From a checkpoint of a small transformer trained on Wikipedia.
Size: 12 layers, width 64.
Architecture: RMSNorm before each block, rotary positions, no biases in attention or MLP, embeddings untied during training, normalized queries and keys, some layers without attention, local attention windows, gated attention, capped logits.
Training: a variant of Adam for these matrices, 123M tokens.
Each number is 200 + 30 x the weight over its row's rms, rounded and kept within 0 to 999. Layers, rows and columns count from 0. The size before them is the row's rms in percent of the matrix's.

# layer 8 MLP up, 128x64, rms 0.186, rows 64-100, columns 0-63
092,168,193,184,188,259,169,192,219,224,238,210,106,158,168,158,172,144,230,203,144,201,179,155,181,200,234,204,221,204,206,271,164,179,237,188,242,189,174,218,148,232,225,226,172,203,193,203,188,186,221,165,198,196,221,184,191,156,221,213,211,214,178,198,202
112,201,288,173,217,196,199,214,176,259,196,214,194,247,212,189,183,192,185,238,191,233,251,170,184,220,270,186,212,220,225,217,216,243,217,200,186,196,172,170,186,215,165,188,188,271,202,184,157,183,156,177,196,229,212,213,182,165,233,225,158,193,228,190,269
097,208,88,184,126,218,250,164,236,144,239,203,192,155,206,182,181,153,211,232,199,206,197,216,174,192,174,226,182,240,216,211,234,211,206,215,239,182,197,200,207,185,190,255,218,187,204,193,217,204,199,205,217,233,224,241,198,156,204,211,151,178,176,195,236
091,227,239,195,177,210,169,179,205,231,228,144,144,229,233,189,234,167,191,215,193,209,177,183,182,216,215,222,231,246,160,231,205,190,182,244,177,226,226,174,221,259,193,216,215,194,185,187,152,208,237,147,249,174,250,208,173,226,171,216,168,131,201,150,210
089,237,238,229,203,196,202,167,214,192,191,202,151,187,234,200,175,164,208,196,190,179,209,219,165,217,191,210,202,236,188,257,136,174,183,216,198,182,211,190,215,140,234,174,228,203,229,201,203,169,141,181,228,173,188,150,211,112,157,236,174,218,170,137,217
097,260,173,195,196,176,200,163,271,162,175,256,156,213,290,218,188,167,225,192,242,211,199,256,235,194,193,198,176,199,142,184,214,213,158,231,204,206,206,167,197,216,174,216,188,205,192,209,208,244,221,185,255,252,217,198,158,178,184,192,222,210,218,203,209
111,204,207,213,158,242,239,205,220,191,227,153,213,175,192,238,215,170,254,192,199,175,205,188,165,205,189,191,160,198,222,169,187,208,194,241,210,213,176,264,198,189,220,184,208,205,166,211,246,193,194,193,153,150,153,167,199,218,172,272,157,104,220,200,187
103,125,232,225,181,182,236,160,233,206,229,186,203,219,211,200,172,181,185,224,201,228,183,226,206,232,173,161,247,213,177,214,111,113,239,170,208,201,203,205,181,202,190,229,191,219,241,231,236,220,194,173,226,172,216,190,213,177,231,217,142,180,215,187,170
111,190,218,225,205,213,231,183,189,210,156,225,194,221,216,174,214,203,212,207,266,213,180,185,214,212,190,162,237,208,212,225,209,247,236,162,211,177,198,235,214,184,286,228,188,199,174,192,301,234,222,220,235,150,237,170,202,231,204,222,169,145,184,189,174
088,182,245,177,210,183,224,232,157,192,197,188,216,192,156,161,248,213,237,191,174,222,219,188,187,197,206,206,210,232,239,252,196,247,176,234,214,201,204,203,187,203,207,219,260,209,212,164,264,229,236,155,222,211,241,180,142,220,164,245,178,164,247,238,148
099,145,216,245,205,265,187,203,216,237,265,209,174,116,199,198,194,206,197,223,184,237,175,230,220,144,201,180,239,185,156,223,223,216,229,204,222,220,219,193,232,223,173,246,222,165,229,217,168,213,249,212,169,195,189,205,171,220,254,216,169,188,216,170,177
091,167,204,223,146,199,182,202,187,163,203,220,198,172,198,175,186,197,209,209,196,172,186,178,267,169,208,231,224,218,179,251,228,203,165,244,223,220,181,238,184,176,225,199,171,245,156,186,204,164,237,154,151,248,196,232,190,157,237,237,129,156,199,242,193
098,217,176,194,176,205,180,145,205,180,181,168,201,191,205,226,175,170,170,163,188,173,211,225,212,263,212,193,160,222,239,209,161,167,164,265,155,274,194,180,173,184,183,166,195,196,200,240,182,189,188,227,157,230,223,178,162,150,212,245,204,221,167,258,219
099,153,247,233,194,209,202,187,199,219,184,211,201,202,214,210,173,151,178,223,193,231,205,203,244,208,231,197,174,215,116,226,97,214,198,148,200,179,180,216,187,230,215,202,218,217,172,159,232,225,168,270,183,175,195,179,256,203,185,225,179,186,206,212,232
100,195,198,214,177,247,219,193,200,129,165,211,215,130,197,194,205,177,211,214,224,223,205,137,181,209,186,191,203,201,206,221,150,179,225,196,251,187,210,175,206,125,218,197,203,184,211,195,214,162,226,218,175,197,223,235,238,198,199,280,172,215,172,278,167
150,187,178,198,159,219,136,210,144,274,194,237,160,183,184,193,188,162,197,184,167,196,184,203,158,211,183,174,227,164,189,231,250,189,242,155,241,217,229,154,171,183,188,195,175,232,162,247,155,181,176,199,195,194,212,210,187,151,242,178,236,215,174,229,217
088,219,186,203,215,224,251,219,132,86,190,221,219,206,215,204,244,272,191,219,163,161,224,230,196,161,224,192,210,151,221,200,172,205,205,173,245,186,221,193,201,192,178,187,209,208,221,218,200,181,219,211,169,192,237,203,167,254,228,186,170,226,178,232,217
090,153,204,199,206,176,191,187,183,182,220,188,208,212,186,234,173,243,218,188,229,214,224,228,239,243,183,204,177,269,194,186,260,206,225,208,179,196,260,250,185,254,248,220,251,181,163,208,235,157,196,240,198,152,200,251,239,165,185,206,181,163,223,233,185
112,181,203,188,217,228,139,217,188,201,194,179,211,212,223,186,191,200,201,194,173,214,187,229,199,200,183,193,156,205,202,196,230,223,174,224,183,187,212,215,220,210,138,249,232,174,245,204,163,214,235,226,146,132,202,149,238,209,199,214,209,300,133,185,239
116,190,183,236,212,190,213,234,120,157,179,184,204,184,196,224,224,148,187,178,227,203,193,197,195,157,162,195,240,215,214,206,207,215,249,180,184,208,207,179,159,237,184,286,226,210,202,213,154,259,168,200,209,229,203,191,157,236,189,181,173,249,195,139,176
094,193,239,191,239,207,194,198,197,235,185,179,154,199,248,193,203,175,138,191,227,253,217,177,141,232,251,211,222,193,142,182,178,177,199,168,177,230,166,169,227,213,258,200,222,248,166,201,239,222,193,204,174,215,247,152,228,216,154,228,204,189,185,161,218
096,216,192,204,209,207,201,217,205,230,184,208,188,188,152,243,158,228,223,235,209,248,225,208,192,192,229,218,193,205,119,217,210,198,244,158,236,188,222,195,209,253,160,209,210,188,177,139,219,224,222,268,188,227,198,240,115,215,202,217,259,203,226,182,198
094,251,179,192,187,272,200,215,231,183,243,216,185,186,227,266,188,190,255,174,232,217,161,161,228,192,167,189,176,162,246,184,167,217,176,176,234,182,182,191,193,142,194,188,199,203,190,181,213,162,220,203,177,216,268,172,179,129,199,195,176,158,175,208,194
088,203,239,179,236,139,186,230,173,220,198,198,204,183,177,184,151,241,184,203,174,195,214,201,162,216,199,270,199,177,205,152,147,181,187,180,160,149,187,153,159,171,186,170,242,238,223,205,213,157,134,228,179,214,229,209,177,222,187,190,227,178,237,235,233
143,228,201,193,276,167,217,185,230,208,216,180,195,256,193,198,188,117,154,174,231,219,193,214,182,218,199,227,204,236,218,189,166,170,196,204,237,199,182,220,198,243,293,166,154,174,215,188,209,187,167,169,221,181,168,176,203,163,163,227,186,218,202,156,177
103,271,216,222,211,226,172,276,146,192,165,152,204,211,203,263,250,176,193,218,213,168,224,261,222,174,231,225,185,236,204,169,193,221,234,180,199,208,194,215,199,196,204,176,238,255,194,210,221,208,174,243,223,157,189,222,211,208,193,186,184,206,271,197,185
087,175,216,207,151,173,205,233,199,219,215,147,236,192,224,165,211,176,234,225,156,194,190,224,239,202,233,167,191,179,204,190,252,195,204,266,241,234,178,213,219,172,219,211,224,211,191,206,248,159,201,167,269,181,169,234,237,162,254,162,226,206,195,212,256
089,236,221,195,158,228,250,176,225,206,183,225,191,213,201,234,158,193,194,221,201,250,193,179,202,197,245,297,175,191,178,187,181,151,228,227,218,221,190,204,128,179,178,134,157,213,147,183,193,234,186,212,193,233,159,195,213,215,189,199,234,235,166,191,209
108,180,236,215,173,205,133,211,207,213,211,196,210,171,181,206,218,172,234,187,142,180,205,179,208,193,170,216,179,227,168,167,250,212,184,210,237,258,212,130,205,184,182,187,212,232,218,259,171,178,188,206,235,272,166,223,227,260,224,158,205,230,196,175,231
092,223,185,186,227,146,218,204,184,156,167,199,247,151,180,189,233,173,216,189,186,196,220,198,166,210,220,164,169,215,187,164,178,218,204,237,199,145,174,276,175,191,211,205,208,210,182,178,213,167,217,196,216,228,152,179,289,171,206,188,221,133,237,241,198
088,177,172,230,210,201,223,148,210,229,184,200,195,220,221,202,203,250,226,140,223,211,223,144,209,168,205,216,203,160,242,234,213,201,216,244,221,218,230,269,174,206,216,178,203,154,191,203,223,198,241,204,126,231,229,189,168,161,188,185,203,152,152,190,144
113,228,236,205,180,192,193,212,210,216,175,236,199,132,179,156,191,233,197,157,199,236,202,184,258,165,223,173,184,242,176,277,194,178,181,176,187,168,192,268,194,134,188,193,173,172,233,186,192,167,228,203,206,214,240,203,270,189,225,174,185,180,192,170,188
100,212,187,190,193,250,184,207,142,211,135,199,185,134,207,152,181,192,200,225,245,225,208,208,185,172,223,208,179,168,162,209,258,231,181,225,268,207,185,211,172,160,241,255,199,199,189,193,227,220,153,230,181,193,216,211,180,162,229,225,209,206,205,133,171
091,186,222,183,226,200,280,125,244,203,220,185,184,221,194,194,234,185,226,192,180,185,242,204,176,256,188,208,204,195,189,218,188,235,177,264,196,153,201,206,240,187,203,222,212,233,254,207,258,230,198,165,187,171,243,189,190,235,202,262,199,212,215,239,239
093,206,138,205,170,218,200,186,164,272,208,185,172,218,187,236,176,260,202,204,204,210,190,152,195,231,221,231,161,214,231,167,202,206,216,195,263,161,183,163,220,238,184,202,230,165,195,172,226,163,150,208,212,196,201,142,184,201,139,164,211,197,176,222,255
103,201,181,175,235,183,159,197,162,184,189,200,198,258,185,204,210,152,174,270,142,188,232,182,181,182,246,248,175,192,208,197,227,199,217,223,160,224,204,215,188,189,188,210,206,201,227,220,183,199,228,263,190,186,120,203,147,257,262,217,188,213,166,218,202
089,198,239,196,184,229,161,187,214,174,219,234,203,151,186,138,138,171,225,179,220,232,179,194,146,181,210,221,201,230,203,190,239,172,196,179,204,220,188,206,189,178,212,187,238,195,236,215,168,214,236,199,143,194,254,235,251,143,140,262,214,171,194,185,190
# layer 8 MLP down (transposed), 128x64, rms 0.149, rows 64-99, columns 0-63
100,193,163,170,240,170,222,253,160,130,172,214,245,235,222,205,198,214,175,217,244,185,231,221,217,229,169,186,234,157,229,151,215,199,129,207,224,207,186,203,227,169,172,199,229,201,221,197,191,228,162,293,183,199,169,218,184,232,186,185,195,208,230,213,207
113,163,164,207,218,238,171,201,185,227,189,156,245,155,237,262,184,174,165,181,195,218,222,222,228,203,176,206,199,114,220,207,245,202,187,208,301,209,213,184,175,227,188,221,172,253,238,201,246,189,185,190,214,208,217,189,171,190,200,181,183,226,188,175,171
083,238,164,125,177,197,201,206,214,234,207,176,204,138,197,217,166,206,178,176,188,210,122,209,176,205,197,201,198,147,207,204,212,183,168,195,215,207,88,195,211,174,192,189,247,176,200,236,191,231,226,196,232,177,212,199,242,189,221,239,164,169,167,202,219
100,205,188,221,171,146,259,217,186,173,176,206,195,153,202,186,204,170,200,199,208,155,251,194,210,208,138,157,180,167,244,190,190,179,213,213,188,194,250,208,225,226,161,203,187,255,241,233,225,208,197,256,208,235,210,179,211,229,211,155,236,182,139,146,228
098,213,166,206,218,167,160,168,183,209,223,180,172,189,186,189,191,204,200,202,200,208,186,225,220,188,142,216,245,222,175,179,251,225,193,244,192,191,196,218,166,219,210,227,198,231,199,257,232,183,211,136,222,219,159,200,228,183,236,124,212,235,124,273,201
097,176,236,239,219,230,221,161,179,219,207,179,186,243,229,183,176,159,167,223,153,190,217,186,239,161,166,153,176,230,229,147,143,190,246,138,187,200,194,224,206,179,181,186,201,253,223,227,200,187,120,206,200,225,211,181,194,245,198,199,158,223,204,185,169
118,195,166,204,204,213,206,186,247,205,228,181,201,247,195,169,175,196,231,153,235,210,191,141,178,193,217,209,222,228,196,221,175,175,150,245,230,225,218,201,189,184,237,187,168,188,218,255,196,226,137,255,175,186,229,130,193,233,170,241,236,199,235,256,177
110,243,193,199,199,199,184,206,195,158,116,188,179,232,172,231,115,220,213,217,186,188,223,175,178,190,204,156,222,231,179,202,198,264,228,217,249,195,199,192,209,156,182,238,158,154,162,175,248,209,199,191,177,221,196,226,200,222,169,224,224,216,241,258,198
110,203,200,168,165,207,215,243,202,120,216,210,176,210,239,135,201,218,202,236,199,194,159,244,200,146,154,192,219,190,231,182,199,151,155,226,217,225,253,198,166,168,196,222,163,204,192,170,177,194,204,228,190,154,154,183,168,195,259,187,160,219,225,211,174
092,182,224,209,189,229,192,184,219,186,237,187,171,222,233,215,197,182,148,199,231,197,239,240,182,200,264,162,196,180,222,289,253,248,167,174,234,219,210,196,152,253,181,204,180,163,189,239,197,194,196,191,201,243,244,230,213,169,261,200,193,212,180,181,228
087,221,221,129,159,211,255,195,163,217,164,191,218,223,188,232,130,143,242,151,220,263,164,157,199,223,175,186,200,171,178,250,220,214,195,188,234,182,210,210,190,218,213,210,170,204,237,175,175,180,246,169,206,185,210,248,247,174,213,195,205,222,209,203,186
105,232,145,215,247,189,196,204,219,174,171,192,245,170,181,187,238,171,218,221,224,184,283,218,212,219,225,195,194,165,175,213,187,192,229,209,213,215,192,157,252,213,187,172,128,151,206,121,199,153,249,219,210,188,202,160,203,214,179,151,206,201,207,209,207
102,167,199,172,218,192,175,243,176,207,237,214,217,149,188,195,189,219,162,190,205,190,233,187,163,196,223,196,210,214,144,189,195,234,211,151,269,185,212,205,236,162,157,169,153,176,203,201,179,187,196,178,281,179,248,203,222,236,193,168,173,205,285,205,179
099,210,226,232,208,175,281,162,226,237,219,279,220,184,135,185,200,158,189,188,244,213,194,241,192,161,150,157,183,179,159,228,186,202,177,203,213,212,239,167,214,178,221,159,172,217,209,181,210,221,166,171,185,152,209,211,223,199,200,254,213,222,173,209,179
091,200,201,140,205,217,164,236,240,247,204,211,164,178,191,217,213,208,273,212,195,134,90,231,175,216,240,249,161,175,224,207,225,225,169,213,191,221,159,186,234,212,209,190,214,204,189,224,207,211,192,176,186,163,203,219,175,208,214,166,212,222,166,211,189
134,198,273,187,210,203,188,219,181,202,216,195,145,203,213,191,161,214,164,177,189,181,170,179,204,211,232,160,197,215,207,152,201,246,228,180,206,160,241,237,149,246,209,172,195,170,196,149,205,220,188,246,245,177,218,207,159,137,271,201,192,208,151,184,228
089,205,201,187,127,228,148,219,249,267,236,169,147,228,176,181,166,216,190,182,214,215,125,183,221,222,200,199,201,222,179,204,209,195,168,181,154,187,215,204,207,213,188,226,217,213,161,200,221,188,196,133,203,217,193,148,184,141,205,209,239,147,174,207,219
089,191,193,198,209,175,153,184,200,171,231,227,161,178,246,169,207,188,215,219,162,210,140,162,171,141,236,173,190,212,216,189,209,185,233,155,219,213,201,232,198,163,135,239,212,145,161,212,227,207,151,175,183,227,166,215,214,230,245,212,228,188,255,215,159
112,260,215,240,199,202,194,180,174,180,207,152,238,205,229,205,185,195,190,216,183,239,211,213,151,187,201,209,207,248,219,265,144,148,165,229,218,227,185,217,184,146,274,231,213,253,189,199,214,168,178,223,265,193,191,233,212,198,205,175,171,225,235,185,192
116,176,272,190,311,247,201,186,221,187,164,209,213,186,205,213,243,182,193,249,182,239,155,206,213,243,217,171,178,213,178,170,195,200,234,252,206,185,183,164,221,162,206,207,154,174,215,149,200,204,217,199,158,217,146,191,196,234,196,206,205,201,197,167,207
090,205,201,186,195,178,204,127,210,184,202,179,197,214,220,192,244,232,173,212,244,134,231,246,202,192,165,161,178,171,218,229,175,236,235,189,163,239,176,210,152,180,167,223,209,145,168,217,168,183,230,229,197,257,201,207,168,275,218,168,175,194,180,181,222
104,189,182,201,203,159,188,171,229,157,198,210,173,185,215,173,188,120,208,203,209,160,153,220,169,180,183,179,229,234,181,239,182,215,153,247,209,204,182,197,233,176,245,193,174,215,252,248,225,139,161,174,206,138,199,184,225,155,242,229,156,208,207,204,204
092,197,171,221,199,206,184,174,137,216,237,196,185,193,219,199,161,183,178,191,170,238,204,157,147,169,195,190,223,244,160,204,192,215,189,239,213,226,218,216,190,166,245,197,172,257,211,142,156,215,259,207,146,269,187,233,209,150,187,171,196,187,231,228,180
095,157,172,173,214,232,149,273,256,199,202,195,174,185,199,184,150,224,227,167,192,190,167,167,164,206,202,237,201,216,189,217,239,215,139,240,142,209,237,180,231,240,194,198,194,175,215,205,237,149,206,244,202,188,223,172,195,189,250,201,193,210,224,257,221
106,171,236,209,248,220,202,128,243,183,190,190,165,212,230,238,232,217,188,222,261,212,255,155,183,245,231,190,206,228,212,226,218,223,146,166,220,210,202,204,188,277,229,226,212,147,207,194,176,185,178,175,209,178,237,166,177,190,167,228,189,182,237,187,210
100,159,250,232,223,151,184,130,252,249,209,244,176,190,149,167,155,223,159,199,189,231,222,182,196,228,191,205,204,197,138,211,257,189,158,182,206,219,183,250,198,198,216,251,154,158,216,191,195,185,208,203,175,216,179,221,180,238,215,188,211,180,181,180,177
093,161,183,218,248,205,192,204,221,196,206,221,205,256,226,192,229,206,161,129,227,205,155,243,179,230,202,215,196,203,231,233,205,183,185,218,206,186,208,230,189,180,272,187,217,218,178,201,167,245,161,262,257,230,231,209,191,211,245,174,163,190,233,224,138
092,149,184,202,185,199,149,263,201,198,251,193,172,155,238,191,212,217,235,202,212,169,157,156,168,155,158,135,212,212,208,219,251,258,192,190,219,226,199,167,222,204,233,254,223,195,215,183,214,197,205,210,194,160,216,222,185,217,126,199,194,216,205,240,205
097,263,199,206,200,200,185,256,214,262,246,189,220,193,171,155,179,176,185,173,217,187,151,214,206,151,174,207,187,205,196,188,165,187,251,211,165,222,221,264,179,175,141,168,193,220,175,155,199,149,201,211,189,243,158,204,193,173,202,153,177,241,218,226,178
086,152,188,210,233,259,189,188,198,284,210,184,182,190,211,247,190,231,195,202,258,196,169,220,187,185,214,183,188,218,242,208,189,225,265,189,207,240,178,190,149,179,248,160,195,205,171,226,169,236,184,244,211,185,181,157,181,230,218,180,167,221,209,187,266
092,219,217,192,220,179,176,157,178,210,175,209,209,196,192,178,151,162,193,198,232,195,222,183,230,238,220,168,174,187,225,211,225,231,258,200,193,227,179,232,213,219,277,167,170,168,214,196,186,240,191,149,160,164,165,182,168,214,182,245,185,177,102,185,230
108,226,255,151,215,186,150,189,175,231,163,182,198,202,189,217,185,182,177,198,166,182,130,209,186,207,206,202,186,241,211,179,219,157,165,255,232,185,187,207,184,140,272,178,180,189,244,193,204,194,208,175,216,156,167,183,220,192,190,211,159,234,203,190,119
102,241,174,222,248,143,166,189,156,219,176,248,197,194,252,205,153,177,142,235,181,205,211,201,168,219,178,192,213,179,137,212,201,225,203,198,222,175,209,191,198,215,228,221,225,208,225,209,244,127,161,208,235,250,269,207,213,186,198,181,212,210,191,167,236
090,167,231,224,223,207,207,219,185,227,175,169,231,244,207,180,197,164,152,198,151,236,172,182,251,188,231,208,215,215,137,165,189,175,208,199,215,162,239,220,215,160,202,175,161,157,230,226,141,222,222,207,233,154,133,206,213,147,188,217,186,171,190,161,189
091,116,240,234,173,166,238,180,220,198,165,187,170,193,204,161,171,182,185,209,227,190,306,142,209,244,184,221,262,191,200,200,167,230,198,190,208,239,218,245,195,191,212,217,208,211,161,200,240,240,204,225,172,212,213,187,207,218,180,235,198,177,214,205,197
106,194,217,192,176,152,224,200,219,179,213,155,158,212,221,236,229,240,234,148,165,252,179,189,197,151,221,159,207,192,158,215,222,184,262,236,250,235,196,214,236,155,195,193,196,192,235,135,200,208,193,178,214,162,198,217,215,180,273,191,197,180,175,184,165
# layer 8 MLP gate, 128x64, rms 0.196, rows 65-100, columns 0-63
110,225,148,203,244,188,232,210,190,242,192,202,185,213,183,153,206,216,233,232,149,232,197,220,218,156,213,214,244,238,185,162,194,157,190,180,202,228,138,237,182,209,216,200,158,208,136,202,209,172,194,234,190,218,234,218,184,220,225,144,247,150,179,187,142
094,220,151,160,227,196,144,233,189,224,137,193,226,216,256,226,200,146,198,258,171,190,189,198,211,183,253,220,172,187,136,177,181,193,195,192,168,254,214,172,184,209,173,196,237,149,233,223,193,216,203,238,208,204,172,226,236,165,219,200,254,217,216,185,183
101,223,182,209,174,156,238,197,201,144,272,244,182,140,206,190,211,168,225,204,197,166,210,214,199,182,189,197,244,202,207,186,202,194,196,253,209,189,196,197,244,203,192,175,168,224,233,195,179,200,260,200,192,257,251,191,174,258,194,174,176,121,180,215,239
096,214,248,177,246,221,198,243,207,215,230,169,236,209,246,204,216,229,206,223,249,240,206,222,218,254,239,187,231,180,150,230,228,214,229,180,227,194,214,183,177,257,169,190,241,190,195,128,178,222,222,261,189,199,134,203,182,215,196,193,218,206,240,203,166
093,230,202,161,223,216,158,201,214,186,158,275,202,183,228,196,168,186,244,194,202,137,201,152,193,172,226,251,178,215,195,155,224,215,253,211,224,175,224,177,175,185,176,174,270,169,221,186,208,201,194,192,206,217,244,182,214,166,205,196,194,127,149,179,219
108,198,198,168,221,222,168,220,208,240,193,196,243,180,222,188,165,182,173,225,199,193,171,203,213,227,212,134,194,236,159,205,171,171,185,203,195,192,209,208,221,220,125,166,118,224,230,193,204,241,225,225,191,243,191,204,221,227,114,197,259,244,201,216,184
106,240,229,182,232,159,166,201,219,200,158,212,261,239,129,194,219,186,236,186,160,185,204,178,197,214,206,170,205,224,179,212,209,217,177,192,191,188,131,208,211,189,215,236,236,225,197,209,207,195,126,153,206,218,184,228,146,223,265,222,233,186,158,215,164
111,245,208,189,218,206,222,208,199,200,134,210,220,168,228,197,188,194,191,185,194,200,184,147,181,213,242,236,221,223,211,184,247,206,215,271,224,206,215,207,178,160,269,184,211,164,136,121,258,220,198,203,232,205,168,188,185,209,246,187,227,172,160,213,214
098,182,145,229,233,181,224,165,238,188,220,209,237,218,174,201,189,278,183,161,178,195,211,212,216,182,224,235,208,213,218,177,164,225,176,289,210,161,192,190,177,241,224,229,215,200,258,204,200,207,188,183,243,209,198,213,192,120,155,204,186,176,219,161,225
101,208,212,199,240,176,214,219,172,180,175,227,192,260,138,198,186,225,242,170,179,148,207,232,211,192,218,211,220,234,196,177,158,164,217,200,198,199,184,187,204,204,171,146,264,230,125,160,224,158,174,211,222,220,162,235,208,214,170,173,240,212,203,240,154
098,193,252,131,193,184,214,198,169,203,193,119,186,209,139,189,188,191,220,217,132,196,152,194,221,159,228,213,155,175,203,175,193,223,183,224,161,219,194,215,195,261,188,217,223,231,207,168,182,245,210,201,211,167,234,167,241,242,244,170,204,202,232,202,190
100,178,203,204,160,216,235,166,183,211,161,179,231,188,191,174,172,179,240,178,207,164,213,192,191,230,214,185,189,179,176,211,235,190,164,244,167,187,148,211,126,169,191,205,248,209,150,121,226,250,221,227,187,223,226,186,175,146,224,197,244,210,202,251,206
094,250,197,191,178,219,246,181,269,198,162,196,209,186,218,214,256,152,214,188,178,196,199,239,218,229,116,177,170,220,158,182,135,188,170,195,213,172,171,197,215,162,228,132,209,180,236,204,197,238,194,209,232,215,225,168,215,213,225,244,185,233,208,187,203
100,242,163,182,239,166,231,212,226,186,179,222,276,235,162,195,213,223,222,188,254,219,226,213,220,257,131,237,218,192,185,181,205,176,199,237,193,208,166,191,253,185,203,222,184,204,205,131,167,188,194,205,213,180,204,183,177,227,163,147,261,215,188,184,201
132,206,241,159,230,195,196,183,202,181,155,203,244,234,228,214,205,231,236,246,184,211,196,152,203,228,202,183,171,231,206,224,185,169,212,229,171,170,103,224,214,259,214,182,177,172,198,165,187,210,198,173,206,253,182,126,177,219,180,175,207,231,175,224,163
089,223,199,258,224,137,206,171,204,159,169,197,232,218,171,211,176,157,194,208,221,227,215,195,248,214,169,224,196,216,220,214,228,209,171,206,221,225,188,183,213,212,298,192,166,187,254,188,149,185,231,204,226,192,183,185,149,184,123,214,203,221,237,172,208
093,183,225,214,258,183,254,203,121,224,146,195,180,189,183,215,208,188,157,206,206,195,186,188,250,218,191,216,261,200,210,201,172,184,170,177,178,230,177,215,135,158,235,187,230,199,179,204,201,263,227,201,249,159,183,141,193,221,235,217,201,231,227,190,196
107,236,191,169,213,146,216,213,209,194,155,211,154,202,203,199,179,199,219,157,170,280,195,208,216,192,230,158,199,228,211,224,139,162,227,175,190,177,183,244,181,210,192,235,169,178,216,228,226,240,215,162,221,190,257,143,265,192,174,154,207,195,174,197,221
111,171,236,146,200,203,195,114,213,217,225,225,206,173,189,143,188,180,198,250,138,196,188,157,204,241,198,202,215,216,175,194,218,156,213,221,210,192,152,207,205,196,229,156,136,246,227,204,214,207,219,188,214,246,197,215,197,184,273,225,239,204,204,232,221
088,177,196,170,253,186,215,249,166,193,198,176,156,221,207,254,200,243,206,148,140,141,198,193,161,153,212,242,185,187,198,153,186,206,184,223,190,249,196,174,216,198,174,158,220,210,162,190,176,178,241,192,170,139,234,215,213,228,210,205,245,171,168,186,220
103,189,194,200,218,191,185,160,213,160,190,173,177,234,263,205,211,173,169,214,178,192,209,210,169,244,186,182,165,196,174,170,161,170,126,226,181,196,218,212,190,240,268,141,164,247,180,203,187,137,214,193,197,210,192,166,190,256,185,233,181,228,160,242,187
091,231,192,169,216,177,204,221,207,230,204,185,177,196,183,205,210,185,216,153,161,218,193,217,187,186,163,239,175,226,218,156,197,162,203,168,278,248,227,200,207,215,210,214,194,288,168,198,160,259,189,205,232,222,262,148,143,220,187,198,221,180,169,176,205
092,187,218,137,196,161,173,162,226,131,181,198,222,208,172,178,219,198,212,182,187,229,153,184,231,181,226,214,219,204,193,187,170,165,256,179,244,174,223,191,196,152,204,206,154,161,275,206,235,152,198,243,206,184,212,192,229,196,225,235,149,208,197,251,212
134,191,165,174,255,227,179,209,218,184,232,176,195,214,211,174,185,148,154,213,190,219,190,208,261,150,221,190,185,255,224,219,184,181,182,273,206,187,180,172,177,278,233,238,217,178,210,223,227,219,217,134,178,197,223,188,161,194,220,229,188,195,223,178,155
104,168,219,208,236,153,242,127,227,208,210,225,197,249,190,195,159,258,206,204,202,216,193,193,191,218,162,213,156,168,222,186,210,177,139,237,179,231,206,233,202,227,185,254,209,120,198,171,231,193,175,217,171,200,193,223,149,194,165,233,194,200,170,195,157
082,242,195,196,254,139,175,219,170,160,145,182,199,227,258,200,188,187,181,263,197,173,265,232,231,184,222,177,181,190,207,189,194,150,224,228,200,207,183,205,224,224,186,222,146,159,190,255,224,204,179,236,194,194,159,201,237,177,153,197,230,214,237,186,193
095,248,195,199,238,210,222,203,204,166,163,204,203,207,200,280,181,222,166,238,252,245,223,224,219,209,201,208,138,204,223,175,189,193,201,224,205,159,211,169,190,179,217,188,174,182,246,153,199,243,240,203,227,163,201,164,225,177,151,201,182,230,245,156,136
119,198,188,206,211,186,222,191,190,217,193,205,219,196,218,215,249,192,183,225,201,167,167,198,166,214,254,209,187,252,222,200,151,207,228,255,183,220,202,237,215,269,244,187,229,178,184,170,284,189,225,194,213,209,221,223,143,193,214,200,187,200,218,237,101
087,182,184,208,199,223,184,153,203,204,262,134,160,213,163,205,160,193,182,150,270,219,226,149,209,224,170,205,205,199,186,269,203,180,173,202,168,184,217,245,227,199,178,230,234,194,203,168,187,237,195,212,185,212,205,166,180,219,191,256,232,131,195,229,185
089,213,182,194,201,164,190,211,200,164,234,192,240,218,218,213,170,197,198,206,140,181,204,216,226,131,201,232,183,197,189,148,242,220,255,226,203,192,181,225,237,200,104,180,174,178,253,207,213,249,192,208,249,192,221,241,212,198,241,154,197,168,219,234,188
113,229,244,204,232,246,149,221,206,174,179,196,221,236,210,224,140,230,201,207,198,242,196,169,254,228,225,199,216,219,130,209,245,218,213,140,215,171,187,238,175,184,210,199,187,193,233,189,172,239,236,216,176,187,204,241,209,136,183,189,237,202,219,142,175
098,135,225,187,160,194,142,214,147,211,188,222,168,250,204,226,183,162,197,192,207,188,200,163,262,206,208,211,238,222,162,189,151,176,181,168,188,168,170,165,184,213,224,223,235,199,175,172,172,195,224,177,233,211,184,188,208,165,234,207,196,129,144,247,184
096,228,175,201,169,234,211,205,188,162,192,213,226,191,234,246,154,176,129,269,242,249,181,218,244,217,214,183,197,172,223,194,191,149,190,216,186,171,232,201,223,181,168,217,209,217,153,204,234,190,234,228,167,255,155,231,234,200,164,205,239,199,179,155,213
091,162,159,210,201,183,190,203,203,170,196,171,239,193,176,198,170,221,167,263,222,249,248,147,222,170,178,245,230,191,213,214,257,203,187,267,216,194,218,244,176,224,168,181,220,212,202,180,193,218,239,258,204,215,238,172,207,206,180,174,192,172,172,237,267
102,233,220,190,213,193,200,214,200,215,187,161,211,238,199,168,218,197,228,161,114,197,127,186,193,162,246,205,178,202,159,170,258,151,236,183,216,225,195,176,196,251,113,181,168,179,229,194,171,211,200,186,186,207,215,177,173,173,212,148,191,220,194,193,185
094,203,239,218,193,190,217,221,231,221,213,177,193,190,184,231,211,197,166,180,246,210,217,170,196,171,204,204,212,210,155,209,228,206,219,154,180,151,196,148,243,256,156,230,216,154,187,192,188,279,226,251,232,207,248,153,200,174,238,182,249,153,184,191,233